Weights of a small GPT-style language model, trained from scratch on English Wikipedia.
Size: 15 layers, width 256, 14.2M parameters.
Each number is 500 + 25 x the weight over its row's rms, rounded and kept within 0 to 999. Layers, rows and columns count from 0. Numbers have three digits each. The size before them is the row's rms in percent of the matrix's.

# layer 12 MLP down (transposed), 512x256, rms 0.136, rows 479-497, columns 0-255
100:522476479540523490537498494484484537496471464558496512518513467476512540480518491456477513505505501488515519457471533504507536506473497494489520496477519528541501497513530442483521471501475483497514468503520503523509498518519495513513584496490494474500500461533513494486524513521506508527505480424458516466492505489489519501506498499505461536495470527502491506491482449504458528525518475472463495505525501507493511494459515505552559498491515515484530510502499501529542519533497509519457497502497504454481487500472483485479494522473509508540479508497486488485496523492492468492514496503471474503499512537510466534505475522475514502509477552468495529488524506528495514515507491514478480534483510493502497488521511519491485493524469535446530495465490439486511492348495487
099:546517516550472523496520476464453516487510519477553503496499501490457532493502514516462495531461484504498489477482485527471513473464472510482474539465491428495461498500462515509514492481537533525502512486548534510466483507509501505557511486516511478486534473516507499485526526508503519426473484481491498492488476551485510512472504509512494446504521513492506492522529495490495491487515473470529528510551507499501482485460491472501507523518546479506517503485527498470492483463532505492503475507528490507490485511522502543501497527489491513499490462485451485556521517486499532493494536555486502533506543504484527510503490495507433540496486443496485474482531540541522515502444524474492429519473532469516519501544513479481537504518503498527480527528542548537497500511520500
097:495530513494508505497513512488486495495533455531537509520482515435490509518526488477559530465477532510514531462502511476507537493502482463497513475470503540535521528536495512525488480502500470487480519448430506509483462528516462514454496468460509539460521506494469486495528505486505484534561534469507506519490499501499493475517462498498474554511482504520543487497493531478548471480518476509486466487466523478491520495502496485478491495514572500499466496535480495476485506452494504550521505473482492535558517496531501518470519528450526508508511541500540481479474539501474499503486470513493477484521515495526504525489515467455537506471509499465466516488470484527449489488512474506504491479469493511496536480516522529495521514500442521472492492446488471511488548459506485
100:511505491539517546538469505511522532519458494523448499542490525521477512525552496506491522450525527515565499487486514498508483509544492553511514526471477487516508516480496482496551523504461488475486514518527491463507510467464475552495481509535477509504499466495489527535520472466478535549514505505481539524515522483462497492509495467505500511506520490459488533469489475516499495472511534455465452502510560484543472496516471528544483504488502520500518534510484537517539495510513532505501499534480465466485511509486466482518500483498522452488425529519580516483514506470508470511478480547494454514534498507514485515501503464467477456487528513472479493506496516462500484518507498538533541515502523532489497509519487488455493505485479511499499483519511457484535501469505506
106:501481477485504495500539501461516503493523494410480522496526476511489503485484533509472486466484506491497463496488485511490514494520504541492497476512494466500530513501536487510478496521471546494505496527517550523488488492500444478478465474485517528503508500519536488537504504483463490523506504542514510480520509453502510479495476463461515537532483476446520497470493503511459474531471502478462519517509498507501502500510495493531501467493464510522492487520538473484500505503459505493509518529463517506464482482520529504518492475495503499529507518492530459458472528476522538506440504472484480548537529499490533516510489458464508473502535544482519511465475464485489492491451477507493630487526492528512479520507508548462482506478484492489506506431489546487528514532495521
098:549521507525473455504533481462511456499494504485463497518521500482486515540509482480525490538500491509491494529492545509516485542501521531532483515485520518477507535517536516538505499491514448459526487516472430528484507491504491514489488507470518514509493517489510498504488478468490513509487563519495513492545528504510442491507496513486484572500462475460538505522468494479543498498500537464498475551494514494481504474484482525540479491526495528500513475540492526511535496494483489503484515468501477542476489520467507467497488514507494478518519505515511483441508486559495460496509488485487463500515507510534524526500463536461433488518483545515516544494499516472482429494521486522496457522463485545507560477511493524465524530508534482518491511522448512482525514527475490
087:477519542507499511464526502447492476476503539501521506520494476490460510477530537515529491534469468474506524500492510484441499494512520485476494494549504543527501533474524536488485480451497493505491528470492476503505457578536527484512506459487497526519474483487463513467489479486514482543512506496528496480482508480501527506558450514506521474532470497547483487478514516493488473514499537486498481462482493458500543511505485529552494486484479513494563512519504499480504496510518522507533506471485507495523475505511536502462499474467485510511504488519474513480531524515478477477486524507500490473485470492487493490544468439506508492492498503524569512502520523529502549551517493464502521510505497501543557473515530550536502526501492478481473494413494530524504493525456491
092:481533483515535503477474505485527519514477489460515534506537458511544498495516522489538501499480490476542491500475514493524493486508495482502488542530505525469453504494513460511481517490493527500491459514501514486540509558489504524518494493473498468522507515507453475457518471537454489490499518499531456458502473484500469497484491557516471525523545487459485495535472526514472523527495532479473519489469510546463502484491483479507492483467469508499459522524489486491499462494445509490468469508539504495519532536503507516538505522543513485433516528544535498476508521495542517522487485434494491478459533516477489477533512467522508500535516495509475460533491480484509498528512480483475516477521497526545525478503532494503540517527532503508484510529502475507507545403488499
098:527535489530480498508461506515501528476495471502495511528493529496532497508456479500443472540445516525480487530468511535455490499435512525525487480526489493492523482503461484467533524515483483471493533512498496512521480517496491490515497491514461484510532502535537500541514511466477521554513486512518493530516519492520478511496508550483535478548488495475524485466518435529463485490514511487512464500509542542503526496472478543471553528470465476486491493470474484463488506512465545520498484503472505511530513506472462505503531497512487451541503498509504489512488533492518510517519542550505518503454551478496479479476478497514513521519463486502545486479448492527501475496495466496499511505504493479473549469520498565502522495514495482485516488463489512516460518428535466
096:499469495506463514516533532522483489512545502500531513489520497515533526503519488474475506534474489518477468498465471510455512514488475493530493486464482475495459466495490524517487487517516510485514503506555452474535489475517486543502490499462476486476483531514537531550466502490493496497500526458515500506537492454517494537498485527529493521496494548443535514493483495507521513485540518516535487528506517527523503528468531509510501528535504512509523451504458507520484481489498456508521487517479489499494500484520488520538542489523508471502439483492527544511504550489491483507531438525506521479529525511532446477486515506503478490473489506537470515536522485486531471487522504499547476527582551461539474468491532471418516485514507512476492522521519503467490499529511481
096:492479504521492515496490510504532501477543446517516514511478507490510507493519517516500491519501521507532494499506530499464549503513523504500486544491517520519532485486502550535554449472503501501474553478489526495468525624527527517500503538491498529472515529519521510506464485461511469478467505496496486511493513507456485515487457486529530516507544500487470492543514505496555516502492552487495541522484528454514530522535484508508533553497512500513490484499534513476500487495501484463524513513452526492528481492499519498502518495486512509438561527478500531532534489502525483524519510509541527506499503466535503531510519466510500543518481538491553518525494499494506495509477490500475479503473496499462502505475487475484505511503517490493519515438454530450483529460556504
095:496495521499501520492500518502464489470487478469539491527501524484514518482499500499491510512527494476499518487490466454527507511473474522504505514489523490490528487548519552512512506525552501484454474527519529443493478545502462478489524528448453524476455483503498514489520503522508453466503481486480524483476506506455496502508509533474506467491502513521527464502494497516504488520519545477496474502508520491404507534497482468480468501486473515526539502503445471413536534542521494509491508505505500517506497476459448462484520443476572536518527482503455512520547471474463490530510522509494476521515483505474482523498461484485526510519497504503535496500461511495492506491517483489507551530504535509461492536519478501531470486519506505501471516520544500525485464474497494
093:485470526523562509535541462507482503499501485484509506524482479499513513511509486518484482531461488515480508536522534467505533516479530519479520514518430494477484508550478514472527498456495483463478530487499526528473520532511487482498489527475464528544505465488531513484462490507512523505471511488500463483502496528509488522488501509472487490506475536496491497511485442525492495512451523542495503486517513544485470530471521568519467495524472527500486535503497513509526556516519526514540524484466515466456515504530448533497485535481545467519481497525511545469503504512510492527500450514480539510460532471540518505505531479501521501511528488521477502502484512455481512475504486499468460525516485493485473460474510493453444521508475514492546479458512484530537498446465498
100:469492465479499520491542471482471489539497453521508497461555483457516500511512508493541478486495519541490500513456527493504455477509485540481539486535519502512490473504478516534534493503491486492473482521520498496490516455503513512506515512502524512491507498536468464484491494519522516556555587518516509496521511506521479551532503512466516494476470505529475535511488471511461491504474494480517515483500526514488498505495471503468454479479478483494474465479526496496527477508497508479514563495518477486473521543502505513489498508508498513546512473478556488512512558492490500516502580498526510511473528504486555520503502483522535442481490452518548475480485524511523520483474520538535565511541524497515493510515529517491514470495474519548528523492491510469513528531536479
095:477511504476487509464517490471477449506497519508480477505508485500479523523508546501472479513537481528485500453519481531495508463514534483482450512494520518468482523513478480528451508502504499498482502490505474504505500592472519501545485480525485506481503525480530474505488519493515465491456504445528491484503531528460453461519548446474533502513489491527494525505519512519475530518535486514512488522512502491491519493482500542502516491497495533501482531517538486484473494495487495482512533470479530509478482508490518496493470466503481469493545514517484487516520504477499499534493413499543534458547526507467475515508502535458515493490548524511513532533573500468526523485501502487469515508511454532517498510502508477510494518513523506478480513488484525505456566566442512
096:477547496501529479502471523481525538507483517493479481496492458491523527495502501509450489507516494471483489482493482518491520478528499534544508482504519473501480515529512489500511492487517454491491510508439483508473466594511543483517504473508521528511491469498488519493519504486508523519513536485495537509480503482478510516499520484475461489521500468529480512479468518509493523494510517510480495529484482490504493500467511518466525494570500492499511475475516507493495518475528500444519472531505498499511496485511467503500500508477483471476527471518461506458523522517484517508555338536528501525477506551518507519509488541502521515523475500499483519511493513523457463497523538470507505516517467450515496494560540503522489502512491488474520520485473508510500482472556507
101:475489522484526471502439524480460498554553528523502491470461529496484530506462489539500502504477507518474438516477494497501540452542505487498504472456530454462517479526531500489500499481560490482489511512507518504491466514509481510510504513504488490467502496523504498518505504486524486512522497484532492472483489512488497554508409570530479481472509488482499466521503459534444503469471484518517497537468453499545459459486504514476481497497525537505496536486486530484495489492493486491460521505483501487512493530493468550523483483484503496540502480502506481506460474486507521501491464489507522502508510440499500535487508563476542476490502479489472507499501506466463524525493505511501537501501487483501483508528529510525508492464509514489504458545547473505457479442463506
109:486478480456480503544529465510458490501504505479515512523488467487480493547512455516519499519435502490493466474487450496496479490503515521494508517479492510519488475483537466508552490513566530496530489502530497507503536518560489502506526479508506502507491496549516540519491499554507500497530487532506484501535477546494499533521489545501501513498549537479506472502485457523508505512520478533520500489534562501487471517491502522497445506493551467514514500464477500514514486471498505518494506506540494514492508523502515481488518500533516490536514483476463494523524488476457526466502510535486461501510509550489490511483502507511519495528498543485523512491481524496455501453467489485447452488488521483496471489514486484520504495469511536490461510425549440496516499438551459
095:521532505524520483478513492528503481498484482490503479509503526504531460528533531518494515500532468520547525528483490511512486512528527501483448487528486478525494465523528484497538549467507522526505472481485495491499463506523467508506495507473494441509474547532535420510460501496482513513504515495517513506527474517495490530522522520443516474533491495483496475522493496515508489536456461507501497490481494503540444470504561492511482452502512504501475512520538496488500488481502521528517476504498474469513492491534553474461490489468497554487502516487482516506493563508519456489506431518543506511493479500505528468505488545457502501487499529491487474503489542521448490489489467452475466456489483493489516536518476466503502514472570524515497489518526518491527467556481527
# layer 12 MLP gate, 512x256, rms 0.0841, rows 480-497, columns 0-255
097:463526515484522493521520499499481495496494499511535520535516488518536458515516481480497513501508548487515489511504455507529471489498481452502459509532495491533493523541485527457490483504491475482505482554477519498509504465479500502489508487483506495459478529511432476520467503493498532537520548467510506477507503516538483440515524520499506475472498501545458495486557493483487524506465480522542532527497531507514447495555491492444498497461457478520471498491486459470500519464502536521473499510526540539531500477496522523471465508508514502503496551505526512449506518459510480479520528441516492469514501513518525511486517471526500482499518557566539528509484549497521548509499485443517500495463466482463511519499509526486490505511512498490471515524545484499535488486502485
104:528497455467493519538478501538495521550513462456536511534467452521474514498511503544457476528506470494541499447494475543513512492459490496510494506522479516482502494539500513461510552518424525482524449526515516479492518516496527493484539456501502484518495498492545505481540480494501480480499497496494513492488492515483485484508513456512531467490477487531457483520495502523501529505494516463520528492500523484527469485527479517442508470497475470455506551464518485502449484517506527465461484470504507540545528509502540454477497519529485519552496486510534492467533486486516496500525564480506490535466484511524503426472483516484504499516492495466514500509498442508498477516474484504493478497544557529535490517490451478502494482519494489512479489501511488502502496514485503
102:496537444503489488511502507510513499507512441478486499506525490497484507468483528484526482514474481445534491500494504476506497517515493495448499515460545503515518502534544516526489493484478486507467514532461450507495493514484512451464479528483507440481459519520500481496533535505508488486553480482466498475498509503537488522519534529460517496529572557501527510488500512497486485531450507475530526480510488497530493504519484438504557470473518474506502502476482467494502471525482484519476508483527488537501498470522562515523526510495480530505488496486517493473522511446470490475508511492471518522469527532517535524492504527504506508424525528506541508520469479528500518545509479530489523503511493473448498509513503511508543487556509534523514521475469492481497437525523486
104:510524505474518490472476530504510546497444504551496470531477519494477448456479529491489526499540477518475511490490516499510495480518523515493539491522497482429508503555484533455478507532502497472522468498503509506500512489487507504512470494493533494499513443499496554496517532476463490510508458541508512458504506465476518494549491491489517503538560512506498473505502499492487515516510536505473448465492491518502481520476506533464518483519488512520513551511521494423557515529545511502486494487474503511488488493496500475530478516487466522520479430551477492490465510516530461543468546506530497481495490501509547475487505461524518471502517515557513487500463533503480495512505492505518474524498531511549533493508524487502542495477454512496484519526505476532494452470524499
096:473473499472479499493458503455499487493525523514559499460469506503512521532493535485475469484501480465480495524483484497526481460525529570520505494529520499471544481463535489542500512504514523469479517536518479494522508502516462517481529549479503481491482513505454507495477466524513503474491513513505503488473514540520507485553457512460530489502465534535494519479520498466492547509467518528506521492468502520520487464483511470492468458513537501520547465502474484535496501548462515490536513467545500470491493487505533506478452467516533469510503525480492479521540483479508528458512410529541478494459485492453508515511518476528496524504475500530523484520511519509519465520496484495483529486478489511464506492523474500510428550466510485494486505473516489510508515516486485
106:494479494487481502558501490478503484507479507492508504489531495510479525510503520508549517533514527482518500475509496458475488479484534463486500543539451535536505511540462481477482498453509532474480504495521486509502442483495523456508475492549509486527518513520490510426449512494463535542466477547499514487503522508456516549513569508503528462539502501487517431492515499480486521508510505472513496523481484474486536495532530531530502453489502518520501505498509495508512495491498563498471514503491463489521487489517568526470426474466518476513494531532497503514502459470488486488477475506493480482518545508490496511540471478519492500508484496520544503503490503523519498515522470480560511480488516454515469482526543483487511461486502521506532502490518497492527508489437495
096:504516455480478489483500515478488475539525546500464468530533494525502508524498498491479507523520527508516496457550474486505510534497492550472498397504489457526545518478499503519482453484500462539516505497496472456521507486541470484495531513537485536530481512512499495517551477489538512512486501517487501524461493471492498528498479536502521512508452548476533462513519482487476491468496459514509426507497502506512528515485489495457543519476472507533478476505521509493504531532515473487526525443469527517499486488494496486477521486474511498548515511449500520501483488504486499540512481543535513488517509482487504544487478459459478499459540507480531486488497518504459525490515475481472480513502475460470458530516522488474499533477505480477494535466488528549519471498496500
106:475513509483486457461469489434545476485503505486497532521503497513494479499481460501477509521492472539490494493490507531538470434480530456505494518523462462495522517472469480487501532503485490512523482472481489501483514528504510506473469476491476468517511525463488579462495536469492476533481479497471496510449511502503518498515516568468495500525494495489496439503500496524451498474514519483538520539486523499505497462457494528473470473508508531475548523481493527511540509500497505531489482536461475491514540465489472515507538488483489503523492528472485461517468486526446499498488539528492488515485470534458507496507515460489478505547472496494548505499498512480482507483459521509517529495510525489454512482469475453494523517483442492482488494522528536543489484451496518
089:496488503526435442489449525549501503530497496516512550485490499486559497481509540508497496491469475493504487508494491484513477503474493485544464553486519470485495499465498474473465510546450482497485463466476497536516512459495496531508509484470488524477427476520481506496467519487518536499501478476499467523479487501487493496504577478508503534521517508467503503505524497504528468495504538458515485512523495460494488493433536523499502540467523507499490508512490443539472504495515481503521482534511494515481534522484490487548492530495531504537432493506479510524503464495520502497502483453514538476467496525492488509489471478487489537490489548517503496496506457476561499475498537522510505511515530493525480481487488489462519546554504492507544514491504471482471485544514473
100:495497524530509512485521491491472478502469473525514501555474498443545488453503503503532507525516528511526558492509511516457530485511485550507479514486457508476453481516531506532486476455523479476489549492526525518500520485471486479494480495498531470494469501497511477474465497525489521473496539491550542504508527506488503488441518488563471479486513487534519480487482540496498530471489506548514464511443519540514498511464487512535479508432476509530512501502552456486520494519495506474538459529476488488543525458487534478457518547464494501501504465534509491479497515480487562493488481484505516476523482508532487529468461487478485543482514489502504520517469522488513472533474510462512489513506445500503532479466507528521527537540525505480498492503492500495497486516509504
099:476494500508542568501483446462508496521505506497525480488501529505495513481496525510494492518462496531497533447499495487512505492514482503491513509488443484506495484527525502544454454522515522484472505504515527521506522507497467458564506506511464521522415480523508507472509502542487464484466528541528541484552501498496522489508487545482496478497513543473494490490482494470459456509508460500545527448526535447512496493486487463474492479518513525547485551489469494492502503484518513490490509506469461510504532488506476503472517442464501490458540481488511482440500503519499478464511490478468451488539514513500520492510491482475505491535517479499460488534476504468516489490504500503437488513494514526503475489481513512542493540488493518497523544484485538506506454468503537
102:482444539525478550473494468528478506498481467500498462507539464478500522513519492533452519502448501476478498476495501480507531499521433481486527496516504518457470487464471467431528493526495513501480480505473457542529516523485525490515491499473524530457493469525519511484468435477477541462465490472501500497513485524493516465505481488517472501499496516492489444506477494496500505509547429519512527503458481493497491534498513534466468495490532505521500485462496528525487484488530500468502464494464488501512513508528525481519493555513482503496508548521458505472504493550545500494489505482493510489489526543546473510485499534473481480500461485535455492477478491522483521504514460467505522478537478510499498517471532449501482551525512500516504521500506497522543481501499461
099:488476489532486488505471514518502471475495560453537462504474494542469519501507474537473494523520471478517479489477508482478486528502527504546493508560484533511525506463509512512475548477488511553521510455461514474510510535500506526523509468517516563496486468499522508488516514515440500499503490491433523529508546465495513543489506506501511502511520503505463508530480509457463502534479495521481482497485461516515535486512497489469467498541477514480461485495518509530528528516480469528507467564504504506500502506493527467493476483484495474479512487554482533504521468494564508477442509514473503529524473486505464477463490507458482479481502504481500531483570481493459483519463470524488485473510476500502489519493488463495484499466478468443517467504494466490457488517495476
089:494517508501466507495525534456505520531532501545482483484474515525479483553480542459515516547541515510522461484502488493482532514481516529530485505486494465463484524485475512513498487563523489470515496537547499514502458498489496495501478506457486529463516501518500426495526519513480506509459489484519513539464519568519481490518494499452472542501507532510544550493546504539517518466502459489436531498529524507512456503509519518518505476461533499489506474470458485501495497486471509503543500464484526493536535496537496499536482489498491502505526489476508473511543523511546508497472527464512500470543512461484479505531502528492516507458529540511474507502512509481475518504487509478485511474498438475500534503479483432519495522466496486495500552498502478505492500482485513
095:523541497524493517510506508491530520509518538494474506536505494548487494517491524510522517489499478518481519495490480465520515514501530469545525507496442515514540482536495475500488465481491518475439501473498498520483495521499502545525506488513529504527510453515511462481498474474524532500473488506505555522454489478534454507486486485524505484522480502509484502486527475528469523480510504479505469519455490497543519515472510491536474519542460508478493501469485532477514494503521528527431501494444523469526483519485540465482504478487530494483494529554457488556533495497509475529533502459513489524511488527487559493516468498499470482517518487540452536488476537528501424482496503496470492538511474517529487492478495460484464495525451549494500534472528527461509493463480509
099:483502477514525519497484527490551500532544514497492495511541488504491453456465532500509483510493446527469467521484547535465478479476507512505485532515458507502535448543492491510491457440515497473456465467511511477447468518523534516508487549480513525478508480487483452464445487510531532554512459522482500480500473498551506518460514508504502522507515515524477480518513499534479490473468484499501478496488438541490502494526498464504463488518491514480528493461488477504502478503520499488455508483481482486545528536495435493510524477510491454537482512552500513533498474500505513519464509487539483497498513512461520523494481509488508464482491507501521503443482484481486450523506487497487503529519487455531493530491477525489507553483477560499526499519523512474490518502493509
103:472529511517468487479485510484500508460474523446482537515468492516437513495493487491461487487498473470519543486493494503476523458471493511492526511501492502527505479548542513517523504503470461544449494542473495541489464483456508484488509529502534520474492505533490502466552514499443505495501531514495487490509492495502498519502509552489511473529499515512536495437486505457499483548489486497497468482499467474486538502493513451489565521499547518504483516495512496477500486479491467448518483532465501480495496504501482488501469462506499482486529496531462461513539505491499498498497498497527505531500491490460559525478433522473438500464503492482503527511507485458512503512533507452503505509525513506442465472489496511477569525448499492494472469517478498537466510496491513
116:514529548513497506517510510536515457490480480449476533510506521537521426477491484487457502517499498502515470481501506504549501472514497490505462501494510516529492463481542526519531488494511486488509504532474507523552484464500520472506513476488517522460510496505499473509495489468525456530498522488534537522547493477532480522508492507463504499515490535468476513472477485486453503523469489486508518457520503508520499485488563521499490481519495487488435498477488500484516541509514496553469533501517452484484482508559504504491504473530478508507503448512463516472505506512543467544497474495511477505500430502522536511514463512476526502525519483503467484463498543518463535516469533492454494479480464472514496527466470502469514505489535508481542483482573525514565496511508502
# layer 12 MLP up, 512x256, rms 0.0922, rows 480-497, columns 0-255
100:469515503483525516467468507538508484501487504518505477497467457440497459523530457511536508466493464499464522496433520477511491475461496537509473532481510533516549539480528504509504483443510497465467531505537462515519515521527438508496523492513510530491500543506484512472490522502518541478511492492487494530489488543489491511538515505508471530518535519517514468483475518513495486514467488519517512486536512511489476516488506486532551481520481480533524512487486456521513532524504484464520474496529530505495523494439502491548496485486472475521485491501483475508575495482519480514545467510491513497520498469524533499491500515484490488506550481507484480490460471491510519522444517483532523495493517517510478483490524501503526517490541461465510483469416482538495494546461544
099:510467496498521485486473491510501524474487471524530484498528518486490467489486512525519510518473498531490515468462499490504466533473503507490482437485570521544504497528490540513494474493484518480460432455550517468534527489498512502503489528484489564519464534513478489491509536442550494505525508492520493497511529481499503508538484476500504538484526481473509500473561494480525487516500516539505521469498472489468480494509525480508493503541515535546469502519481446468460492471514555493553501491500526500498498506451487494524516502554514505507518484525509504504526528472499531524465465519449507477531466513496497506539539534483508504505511484483467473485500523533503501484507513515479518494479498459501545515448517484483549481474486490475476501458546448504489467491538488
101:473466545483497513472512456505459548469460508482475519544487446455527503533475468524490466503473516488485523508506496493518467443553510518526466516507489480490494520491499530508461502512495543461523508515501496512493509481539497496496514481496524501501475491539513546503489541524544500503510534500516437468481481498481504491516487501485528538481487478502501488487526512432514542457492519520494522496482466550518510515511512469484484485497517494542483480509496427517493527493496460542434478558474486522497526505479527458492497563503496503472516481491513472492498495499466500501476513502525511505490483541514508509509517471495458534507514476551498517506501567493510488533517534463488518465502503494476517532527532504530518509477485493560515532488521521503488514497554521
108:431499532490488501545506526486534468538511508463483469496467498501512494490500471485524513508490504486495514516488466491447517502546495496498549475517504499476487505505529512487491487498492435484461499518502470497501519490508504544515482481500532492500539523476474527499499491495465504522506511548457529498486498498581532522492444506487507456540506500505529505499490557495486485507458455521489544515515484508468488475498509510503495499494497527480473494497507513497452500515467516455454483503497467494508504486483466520490417527535498527491525504504479522507485568517501531480517496461484439504471482455456536496481486495510520480487477499514501497492434487489519460533538490493494564525499555502477451530480500513445466504508499477497477496459500519488478515487488514
098:484501484536535528531528495516524498492454469497504486510484462493483521507466527495507515485531494515519475504519507516529535512534476502540519450537454494491463503493525488514469468524515468468510454480519531541514486471520535555531520474455491553460538472495479502526534487501503489508465545483494514498510489504477521438484489480516471495482526549466499510491479522494533522509517541480517503491492474492511498467525511485500481498513530509546535504486500492484493497481473488502518499499530462516505450529536496502489536505497521461515468469479448557474470531508494455480461494544524454535447479511484500477483493514489446477485471503496485506503488512512480463481555507504512549484442476523522514479541484489530534478496467523517491533479501527524522498511482461
086:514543458490496493509494490499525487515541525506504512512490509483482528515466487508522531506455550506486464521513495526465533503454460477489503511462470473491517523518524483520506478551524540504455513475537523462474493524499484478520517511551483489513557498574527500482540506521491537522509493484507469483448496461465480487481496501530533519499538501475524451481481484505511523439467497519498525505468521466500552507520504489497520539501489527509489488513477460506503484530522531502468524464487502497511503502509485514566483548529497492520532481485519507526481493498491524465507531504479515468521506436478475491493475505480539489501508525506486475483519502488489477460521533516551511482495494478506487503521513481425470489540487477530532521453474488491483520469551455
088:509476475559513510527487523539553515539437503501511509541480467507497507473502467490537494466513541504527495498520506504519454555482527471520493535525506548526466505487498499511525508483490509511518510473481496504548526510485469492513517519507528471511532485504450543463496467508432522502482487537549517514510474487495518490546487510544509497529469424487482460499462530498473512510490512501499508514494491473517507471527450489459528531486491498556465556532494506509523466548497492490492492532519530510518458529513452498544514487509503466476488506509533506475490477519471515504489507450549479519470545536502503521504471484517477478521528538502479501478469496502466488496530467498490490485507511529489543501511490536520489496476498494536542487517483491527479493498492465
098:494518532528471568459478477498483472516499542478511553539513511556524486574445498486468546488486520529522479500460486529531525527446499509534517490497495521482489555492513512480512531517482509512512476473495525480501476496507504523444500470516511503464488480488525480486472492515484476492529444501475489483523504480495509505483520549507471513494498492495482556469481469550457525462532513493490509518457485546479534474490494505474509467484479568453459497509510511511455497481489489499480498531517499455516514489518525515493496476483469542494494513475464503462472457510519486493495497532479510463478529494487537488489467527509518528526485508500468504511520491524495493555486514493508517493496521508510529470518516497509533522545444500475542494514523498508487516504528455
089:467460473495499447480456511480517489476506454506509513501513468504513488488475515475526466425493500501518540511525551493505503477489498520494468512531524493490523527474518507485541504506469499537501541510471524504507502493488507522513521506496483526509513466518478477510469495516488518536526470541539480527494550490497556478498514501502549535490505488501478486471513481469502484455430487500474500461517481489442499448502516516489494489447522520537492512475515454506516504526484513511472523498509504524484503516483548456481506497484501506480583516493519508500477440502487520516506532474461464501484476535515539454513498483518469510489480548483502492522474477524507509500460492507462507480468499534495502426461469518550508513550477520503494516525510495542481491530494499
098:526539500459494509492528519508512488494481505513483504514467511526492551492500516536492454482569519507508541462499477513518479503488477523513514489507488492540484517531487540500507505581461472489510514479497469448495477496516507482499517513509529494549466490482482511470519448458503513485479506509492514452471496494531485519478489513531485480531538490503504513529497502457540483527461502505502475458500509521468531464439507527509504506498485487526466471540505531497466518517510505516452461500518499500520457509483516511514537491519481501475489485543542464564454488529491487522467480485482523479529512476508467527524495514469499428480497482449511452487544482489501482484498464502485494516521477529510506486517504491546504452447512476458510473472464525498507500469521483
092:499533487472481513492487506479506536492481511502457481464463491516469520471498503475510479476539509518540554512507471502501508486487514487533518482489479472537487510486528499499549520496452521504493516436499472499454505479507497492509489512493472528549495513473482537501533441487499478461512521515501528481474507513460499537526523484494461462481472498473485445543497469485498449492469512515508498466510548496504491518463463494468505488528500508495523482508476512449469491544515478482501488524470541489498492528476466441474485483509519493456481540463467478518476449504527464484514512494507517481515541528528530504470513443492471490515472523488487519492534483418544530475503526502519517506517477507502492528554494460545486513478491525505499473494544506499521487461486518
098:495499481480464532477513580498484527530475516522529503496487517483521473474499511489496498470508493484467491497467505463507484520477500522481540488487549467478459485491516511474535493521513511495467508500491450536517453511500529458470490506526490569495494457458517459519503558497524459474505499485484477514512531477457544494477520516515506530503534494518512519481499524490537456504499507489456524505478497479498438525511502524510547533472517517475462517521498478518518504472497478492509500483495466480513542470462504514454500511500502505471470528517513513486507454529512497516539481497516511476500481476480485535530460470509475507489472548522472478482464511508519513483535527465496518500509524552524511516551523528523490467484455504507557466473461508553494465537491472
098:481504520487517495485484513504446510490492529454498510491549534478513504503501529474519467538452517526454494501529480495479512484488458537482479516483513492482504507503487502554514546463503516517451503478517471548511503480489501471505511499487483477514483517521479475491532527491487483516512491459524475556483481541507475482530505477542543519506510502474498500481530455542522548538485535495508496497466493478514499487506480429459513501471501519506499501523477471478468530524520499509531506537497508480475509487510455510469551435484484512518504488476520473528545491566449490495500498513492498514534477500471526479502484505493489505492511495538504466500524516508486502446492492518517531582463534493512491459528502473518452523503541494547519496560469473492480511515507478
093:507500492455461492481519468524496528482559474533498480475542511501526485542535482504475475536474517545484509456497507507547473472500496488497472518491515503478551515514490507512435495489492479503509497535495498501471541499544520491503482525485513502527535492480513454473491467478516507477532494501474442493477489476494469506498490529522476435462472485494507522512543505494489470512508531500515510465481474495497472535496558540490509511509528470507498490512530522481470512473550493485444491513480535562458523466508538518465493516539539522552545486492526476477486502545459481473510487498491473509492487491486501502506518494484456498489525511527539507482500501505560493508436469524468507498447516513490473488522536477528480501519476469471497496479497494484499495465497545
095:520453521494504455474522482517497498481532494503533529479476484488494544492515474501492528493475486478474470483489500532496493484547454484495480525517497476492480509533547483516523494519482485481512500525534496501495533491543532553479480506536502519554469422496510504507513486479474498514534499474464511529500527513471514502493441455477470493492527482527500478495485538468463505489508504463555459504538528521532502491507506510459508470461453505478525488518500535528521475516501525470476489492504505506467463529484464506501508500490463484503519517513481505464529532491525563445532486493492578504527496523541455483496495556501499489493513487460509477488463552483503466482515460498490517503497531520512491501521474441499489470549521489480521518519502498453482489516520500
101:515502530508486464538499513545517488470485509501495510495462453539476476466502528521482484516529495516500519479517473520481522487512532503423504515485524528503509488470482507452518489538483497508490502555523516490474497507511456503524475471475524516525512486448509523504512491532527511474500464472521453526485548503470530489472511522481478539526523536511457460469509469482501455455501490448461506466501487518546474456501462481508460526528498525511491511521528461533493506511490477513512526502517478507528472534488536506499522459472535495460493533524485499503464489468505475478522518458536583482513484492485498481511526478499481512467506554495502505473498463477501519506520532499529471479510526494472489516512514489510537533557520497462527524512523521503476519502501554
112:524497437515495546498526519513500530448472526509507518517496473507488547517491493501452540532497482503476469522499468550524526494476518520509546489450504535530482452489492496478541501495544505517528528485480501515516525487532478530506509472498475507494483508534499498485524504501502522514495455501495496472478526539486505447476488534515502500514502519488482504464511498538472467460534476498528520469515463502517533498480530492498488497509515562480516490478538513496507506467510467486492500517513484527531496550550470502499445481476502544500526507468510486522466501530544519457495550497465499466490461515517472474450527491528515513544532480487463540513529560485500505499494457503458522462508517509507515444473525495474485484451519507504520502557505520522498498533482509
091:479484448488483505484487526457473516541547473505517479495481500512472526496503522456546463487526502497482478486483509516475492504477502520490559514539495504470542558519474478489470478535497556510453546497538561497464508498488501470495509518517509493516523529486481505454471516518485510518530483508452466487499480496478514490479466491544519501484533485505505477481542498492479479486551498489476481515495518464493546482492486510473495482516519550499519494517492471511512468542493540473483522475532508518480519483477494502510473473514496482509513513539512484497515490482486523483501536510436521506548556473500504512485459482561513470497509528495515517501479526487542525512524485537530481481516516537514484490532535519504539446549496462468538513445487508471497522482520458